config.toml
num_hidden_layers = 9
hidden_size = 256
num_attention_heads = 4
num_key_value_heads = 4
head_dim = 64
intermediate_size = 512
vocab_size = 8192
hidden_act = "squared_relu"
norm = "rmsnorm"
norm_place = "pre"
norm_eps = 1e-06
positions = "rope"
rope_theta = 22600.0
rope_fraction = 0.75
qk_norm = true
attn_scale = 0.129
bias = "none"
tie_word_embeddings = "early"
parallel_block = false
extras = ["some layers without attention", "local attention windows", "exclusive self-attention", "value embeddings", "value residuals", "hashed n-gram embeddings", "a smear gate", "learned residual scales", "capped logits"]
init = "normal"
init_std_qkv = 0.0267
init_std_o = 0.0267
init_std_up = 0.0267
init_std_down = 0.0
optimizer = "adamw"
learning_rate = 0.0013
beta1 = 0.95
beta2 = 0.99
weight_decay = 0.06
lr_head = 0.00971
max_grad_norm = 1.0
warmup_steps = 548
schedule = "wsd"
decay_fraction = 0.81
decay_shape = "linear"
final_lr_fraction = 0.0
batch_tokens = [8192, 16384]
max_seq_len = 4096
doc_mask = true
train_tokens = 105600000
max_steps = 9288
dataset = "wikipedia_en"
Each number is 128 + 32 x the weight over its row's rms, rounded and kept within 0 to 255. Layers, rows and columns count from 0. Numbers have three digits each. The size before them is the row's rms in percent of the matrix's.

# v: layer 2 attention value, 256x256, rms 0.091, rows 79-125, columns 64-127
# o: layer 2 attention output (transposed), 256x256, rms 0.0928, rows 79-124, columns 64-127
v79 084:139126149133112115146186116172140132110159083099135096101151029153138108095100117181159102101126147149084182151163140118080127138177132189175116164156057098115118138110122133133097174114054100
o79 092:132055145154130125142077135116108133130152104146145110170126191132069134138201170095080142158130091136122112041148188107128084111082128105117093132143131161149138126148122121122150164116079179
v80 089:150095119161112101202189157165200117123021123130135142146185157078146125116151135124124110166109116094128102113141166114137082133155128096117127095133242092116064132137131124120127128186181113
o80 099:086140119077115100137105168094106158100161121099111087110134052123070106140126105192161091111131174143096182106133133162056085137163184132122158125138106133071096099075128119102152155084161112
v81 075:116112123113110152105128154144163063158146110126132173142110171068137098151126093151147135153120090171027092089132132143070192136173184208187143151141107105080099070091108124109128135163099165
o81 084:113151098167129116138135080114185128116110068115105123113123150146176167075160169117167136167078117151179140127146131122134120125108138102124152125104124072143107138127189083177094081158131148
v82 095:098183138103148139138132144107106111130121132109115158108163168083160115158128133143118159109137095059113089139126052159177147152058152153132162103104167141127145113137161123106121082100141097
o82 091:114148132071143062098108147110089150142104153079123177112100110152207138099081121143100130125201182140135150163154119156094122131154110117151158121111130149075154119097100173159167125119163093
v83 091:093097067143056137062162118137178141137160098131182135059154114144144076097129084184097141126146105103081089093187140121074180117152115181137123093143093166065121086099143115110164120105121109
o83 102:142182125155109100126057148132165106132109121153157124130133178123145101144147160114146181153118131125124141138184140157124078101097140079129181169117139140113172112103126020173135141109062119
v84 083:175092155103115152131141158119113103136157132119126189164140161060093137170108126075175105149101157196020093082078156149076168126098159156108098158125178109109081125185141146137041091156093168
o84 089:117046087072115107073150105073146116131117138162135162066098108099067169131135183115080113124155109193147073131123087201138148130140116093106136155083123132144093103076153155157112080121117120
v85 104:100152102138118056167074127101122103092093102129120108131147073151101164120109157187126156081106086141175139105186176078112067146171137080197135082114148167121043096116089135128124178101123138
o85 080:131107140128119144120181192128173118172170065127175108152160151129072131191105113120172113121099133114121157111150138127160162133107178114159128181152227098180156132123093131107117106107100160
v86 076:111080176120111165165117102164104083125060167118131162145169184114111112156124147096079129118098115178130078119082141162153135161102150105100131077108202113158086135175145125154053099095098096
o86 098:121124134071107179158136103110094142141155182132092111101131061104115161106102115150118068143167189099125143131140118110131099111166148137101186142147062143104078144169128148149159121152108114
v87 084:118105119113120197144154147140177126098178112114109148164138100078146099118148108136154147105144174140075135159138158129093183136082177172042134164125078052098128082164129122149134131106073120
o87 089:131086161099074147105071148092113132133128117090152117153080132133000159104203169118072067161124047154165070062090109125132096124152122122094126126122069154122164097117130092133164107148094163
v88 089:150158162094095047130111120095032136116120120103123114188121077125130222130108151157184081080120077173146171127123097162158066100182106117131119150123095204129136169120140100143096150127154107
o88 095:123122126188161086064150123121145125141089142154160187129130178138215080133116115112155144097146128119119118113108173089160139136102058156137074139144176137122164133131173154112126200132100140
v89 075:089131121140122085136169075114092153078200124115088144126180045161112129094119145167136123075084144080155119207158152099096130107156149104089105101169064140139142155164106171121106135132076059
o89 088:146086143107097149111136147101128114189130129150219131123174153129087096211126089118112116139101110175091086081136167138144130141111102147163074144188167196134194132092094154118169137107099188
v90 082:154095152111094085092069097121153169129153088124165080180101073082123145139138077084221084099088155134100118120129132091172105112177089160236139202114094191122171102027121156112077153101114156
o90 086:124112164153096196078092152165172070151116124130162172150182113156140105099181160117184142085131113102075125089091182112128166090075154162101092097157153125178160095156155143161127085134111137
v91 084:041144116108160143167192073108113100075091167113073085102162114158148126068144136120085132099127080077146100159119084169134153148118148093127110066147100120139123139169096188088133127127133100
o91 083:131118077088136133109167104150073190175168174133159088090097105144133091164110118113107083181188130127125124137084188123177082138167039135186092146204102176148130186057157135093156198146134160
v92 094:082115159092099038176123130118086088131111147117121137131139126111128226144141184162123121114115138155151179129081164171084087122139069113128118051100184180141134186163113118101129146080092139
o92 091:143105104186114113108167163131135084173167167161125123156162139070130153097176096151139081172141105157163080103101170086158168177103154154123111165084137116184139131130124151194091141160082166
v93 085:129132136143132119089161111100117087106146098161127139090051050127128121085135090119098115113092115116125139050160149077085184107211136147106188097152162123111141154185094076118139146104087129
o93 095:099155098158152077169153145080105109127092129112153106095183143164186144118125121095134104134115147114160125094080152140240120129127144091127115146138150064180160175135118141124091185141113168
v94 083:114135135130133134156109128151132130159046133095164117104106187094118155183143158096075167100167107159095119079104148159165096145129125138148190132114180191172182131158120114131136101068123100
o94 091:136173160114111102182188087169111143108136123112058170154099083141168175081132125125154104090146166114104128135186113089126116108122131121124180136122108100145114092170162126196138136166159091
v95 090:094151131129140127141188156165154045123136089127164153075138130076134077125151105185087129100142127082085129100177170092062244136117136192135146074129134125095053094135141150107118106146132204
o95 102:108142115135128092116067130127130140129137156141150136134094154105188158130132169128069128168165143147181124144148116166156117128140128090153218162101114092094140116086116068182157144116117095
v96 088:122128171143128114192097103125096162134162120134142108163076062172111176111121123125160075095104096147209164146176118095176072091149130081071192131111107135141154121061124069171135169156157060
o96 091:171123152141154140096114181110121129154096139149159132140142118127106052121159099132108139093135125103151091067065153110153119120122098134132029156197137168151180121129108197079097152136143154
v97 084:184095136100110071146127112056086112144154120120164095108112064164105162114140113147104095128101097129186115118102058130161087115135092145102123153120099114151166152101104169153158140108105147
o97 090:115142121197160124144134136138101091117107137180171130176193159113098064125111110147141155148061171132147100136020118108138142111106113117075060081128092138161088174127110152058083135124139148
v98 082:183150166109176165108160123168172132133153117125114117123091134154170087085114051127110145147151104132109144132171074122108206104149110188118137197134092113110133140119118060154192122122149134
o98 093:126174099189117055152083038107132143128128100089089110111109184116187190074149191172138220131112129089133108168160086139154095135118110080120156103109102097149125140161159112142112183114111121
v99 090:072123085125130052112084093100117114115064131093114109113135154079133163088130104144179135141081157050171098163120089153177104154174084125225060111106155158170160089099124146092090130128171122
o99 088:133118142096086189119141148185154127111193141183118138169168115161111040170118107147197177102129086110041130149122152104091145125133178165153133114128148112169092107098098105132173048080109074
v100 084:094187099137052184120109161121072153133133166146154150118173174079127158131082175154076200123160109086146137098102105120167127109095181133105072124119173108144096106172093079136138100099121140
o100 081:107127139091091065117159067118105139129094125067100132130042163178196132087138088104141132151129162150108083167151089133183112098150094120158199167120137167156133110115177106136117141177073100
v101 102:125163168093126122143160152130142113122158115133150166122126136158126124161143152141079139114113084148162178105162223127088143110127101135085189124131182231162100153149120124117090136163087152
o101 102:164128096146139110126163136127161113150147158064135222122098174103166103118140099136084151185098117107133166120164139153121144110100103105164123189097146158122191130123101132178114167106137122
v102 087:122102145102102120157068105096113138135160122135133165135040125140084189135122185105146119120096114124176172096087116115137070102097122112118141076107182161179166113115163130126120146135149140
o102 081:122135098140102177138214126137127136108098179071133204135153105101154120082123095097202119135100106129143137108083148080117173086123178149099069114112114113123173144177085147111117124189160121
v103 088:079148102111165093152049130128095148112146148114089098152145125137126174198107158139121134150119127123191147198148080101212056138113099107143155119097116134129162142160115113160106165104112121
o103 089:162135163139097132062130126134123088180178185177153139203132155097141097126151118148159149129160149149125116153136158169121209161136056210130122190188157121143187152134132173142084150117066202
v104 083:064140097105183123218158143090127139108131133125089154113153098186170130089125121134120094130112178088114153151134161151094195123114122139138081070144107076108114150225143202113107137187139105
o104 086:093139160070146130102100177086098160153170192193128133181131155123111122162140082105104127132127116160113113123116162143156145139186108103172118132114108160150190109120081143132173128114102172
v105 090:185104132145102144088098142199144193133139092144141148146105148097109096188128114110178120149142096192115121115155161093183108107131128094074168132107127150114158076086175083166138106154187118
o105 087:157151198137158168106155101133160108105029143062089087114098073115164103095090167142123130129160111068155132145152100109113128134147105156071119103141165130098141109135173103102153163136150082
v106 086:082161125132106151141101143144126106130143165129147133129156179042124123129130185142057189113136122065143098076141122138128156130073132137073165097095195126114113107176130066110136108070161198
o106 099:124118136070114109101104123136100170137109129062149134082094132133186125122119098106075101155167089155125138164113106139179122118148082171180164167117136106114166127098173164206144115150088134
v107 080:065132102128139138132119072101084110107100143086094078129181077147163129088118121191137137107083122166141134142131129106134072124174105117179130095106102212135070079138069214114072153144082097
o107 084:111082176167090156160125124118138120175206100169170153150159166110080089173149130094138140145094117158142142094146127132139119115133155124142119192165188129170112138091131074117138130107084170
v108 083:135152124133119159090094106164098138135079135103102090169089183067088143112141116090148148123119150126050081184077110153140099148084155083148125143139138107127129088090110101101146111104134128
o108 090:139117185095092166134141080144105137087102114062093136083105080158071149113143153139188061070107120111111109113129141107123110114117184126116154098144120092105078134078161168133179091181146099
v109 096:145157171102177125153106128131136180110162164130154064159140134119119152150109171165202089133129125158156159169158131102189079145125100097129113179141072125152075100063114167158153126101152151
o109 099:137102143151184093082133146118093086156066079113100111109077132192110109125171136142134130108114129092113122169110172125133142131109104142172112078193197126113104155086162204054094173111166124
v110 096:154113115124123061175132112100087108124117118129111127158121106131146169119134076151196044168115105132161156114089076160209098125163091137152080139120154141111147102097151153135105131163141114
o110 103:089119157178149095081139146124117107147107107174120098219166108145161103057131154153155142108124150085170122079103122090142116103147164090075090061137157133152069124141096135067085138126194097
v111 102:078112109169083070125182093116102072151111119091097115136147119104161095098140099135114137099100104089053062077113146173088147110163146157169114101145170201106149141161123133063116160091097147
o111 095:113112166091101134140129119177095142143136133156199166084114125162147110174120136078139095086161126153084171079109136097240097125113119125179175139131148097126117160123129130184179105142065121
v112 081:103081130137120153093179121152131128122175149133132104142133079123114090081129136116136118103145162081121074132124063129091108116141117075059172176131071113127207166123092136114135103110093108
o112 088:135083117099096118093128171091122133139079136128188161082156143137098135182140088086160073106122086170119102099088170091148082122109101158136085143147136157120170141119134144128142147155081145
v113 092:123112184129124135195211101140111141120174114133076150131092096143132142112119105156100103126158108084160160118120063145133110118120138098030221097111128122142106176178144141148088150190111133
o113 088:105112105110140128144152134060083167105110156161091113162119163115105121147117078143107154159140123149103106074098084123146063091166114112113066166134113234113127118154110131089089148131170133
v114 091:121134124148131139234158152100148087135134118127152194172186179111142145113124153149141153131110174139092121121115166148103129133092091137126070202145207051139048097163146074160078137155084136
o114 093:123052153035143151119096158101092188111170130165161210114146107102073136176125068088100116114200092230131134095157126176109127139164176106139167111078098128119139119102069165120168082084154140
v115 083:223132155112195154156123148109206080125147151151151147131140161137087081119139161093125173174130149091128131164096146122120137152133106099140103194139139068166085126117127150155155096152148153
o115 096:125136102097097164152180072100147106066125134077110065061142097115085144111098099168145104132074147106106139213079092148079171162117171127154128089078118101156078150103144145110096063136189112
v116 084:133131102137117086101115145145173135136131099122139139162091101140142132110167148154134135122134153159078134088155200112128148122142156140219120065170068158093083078114138114106164126114139124
o116 093:112161119168143117183096123109138153110146099105069099103082171098133191052201192134122126157089100096152135132138131123172096124125170128107160105123075128102110079133192064136113166165120105
v117 085:149116138146163159113130169107202102138144120186157143109088168122112112111151122053115172127101166091124134111170152085093148131083108150050138166132163072172159200141115140153195081113140145
o117 092:136175041113131103089203100137166076104135098110140144061132121139150121112141096129109160095105121095104125179103076136099159163114134101149146091090129131172161128172138151098089110049130117
v118 089:075086082094084148129100099112106152153122109130086143095091104151139147162127089112112108087098118132051125104115160127094136099105148183164117041142145185120131107162150181115122121126127122
o118 088:088154158110111161116141138119130127146162156098172179130160124111124120119141159120182125142095177161090145148157140123166121087130118096136143176103111186147155111169117073089164135115060142
v119 089:075073083114062102108176123134182092114118108126137140115156108132156100113150056155173117118121123165053081069152168127094176097185106159131112114133128176079103036103154116102122159139129145
o119 087:124176118168126131140123186121152162141141128170167109099162177150158119090136175111131124174179079117159138131134137146221109127116156169166158138141097080086139148094143065138126115142106104
v120 087:120182148091192102146094140121083098107152133114130114154090084143121176106106196097134150104139122102144146155126146097156099134113084071141189056141131169141118137133157109106122135141139143
o120 087:174141126117136193070138210105105095183161159078170166092128139126166068146129082096149093100126100139098092124114192116164186125086140162169116163164132125161185150143079162111149139131098181
v121 081:145147145117194109057150126157134112124093095150124080143091099192106079079154130042147154095112192087137141191136152103121195138156100098128149177125115137158165173108125102101175105130142137
o121 079:181161104135162108109118167165147077089125110093150068056121125176113075175069116133145065123154119090136147160155153090121150165059131177118126084149152063085115153165146132116163158111176093
v122 085:084141087111135119166146138087124126095089113112077104123144101156178149140150112193134097114128103111098133116143154133105158135159160175205098107146108134118094094165124163088087165152121132
o122 097:152140131100136108123071203099120157168166129207174169203116174138122143161162152088116152139160104199153126062147207163146119111136116114165161152124109116148142140089058101118125153132130183
v123 084:083120149129112129189128124136126116117134123126063150177109095135127219119122117106130091107109140101171190157092125139083114098110154076116139067103152094138121162161168141121063164138109104
o123 093:116143091102120170083145164124057166156191211148168184130160097087110096102150061115117120150134117179120092052083178139148148117194088165124066145152102200113156159119082142099125122109129173
v124 093:200144141110187078127126154152144107136151129139118157076040183138143124181142102093106145171155127142139129146162120128147119126144051102107164161138180125096159149151167081161215099086193165
o124 094:138178111158155079134141110116109105110093082119088093137133130144128150104069181190114188063097121066127106205116085111139181186057098132134162111120143050160104131179138186121106130129142126
v125 080:158116153119092065151134141139115103110102152098128101154149180112102128218161156106107104144161112141131120110077141188113104162137138119102112095147218182128158174179125174098063092164102146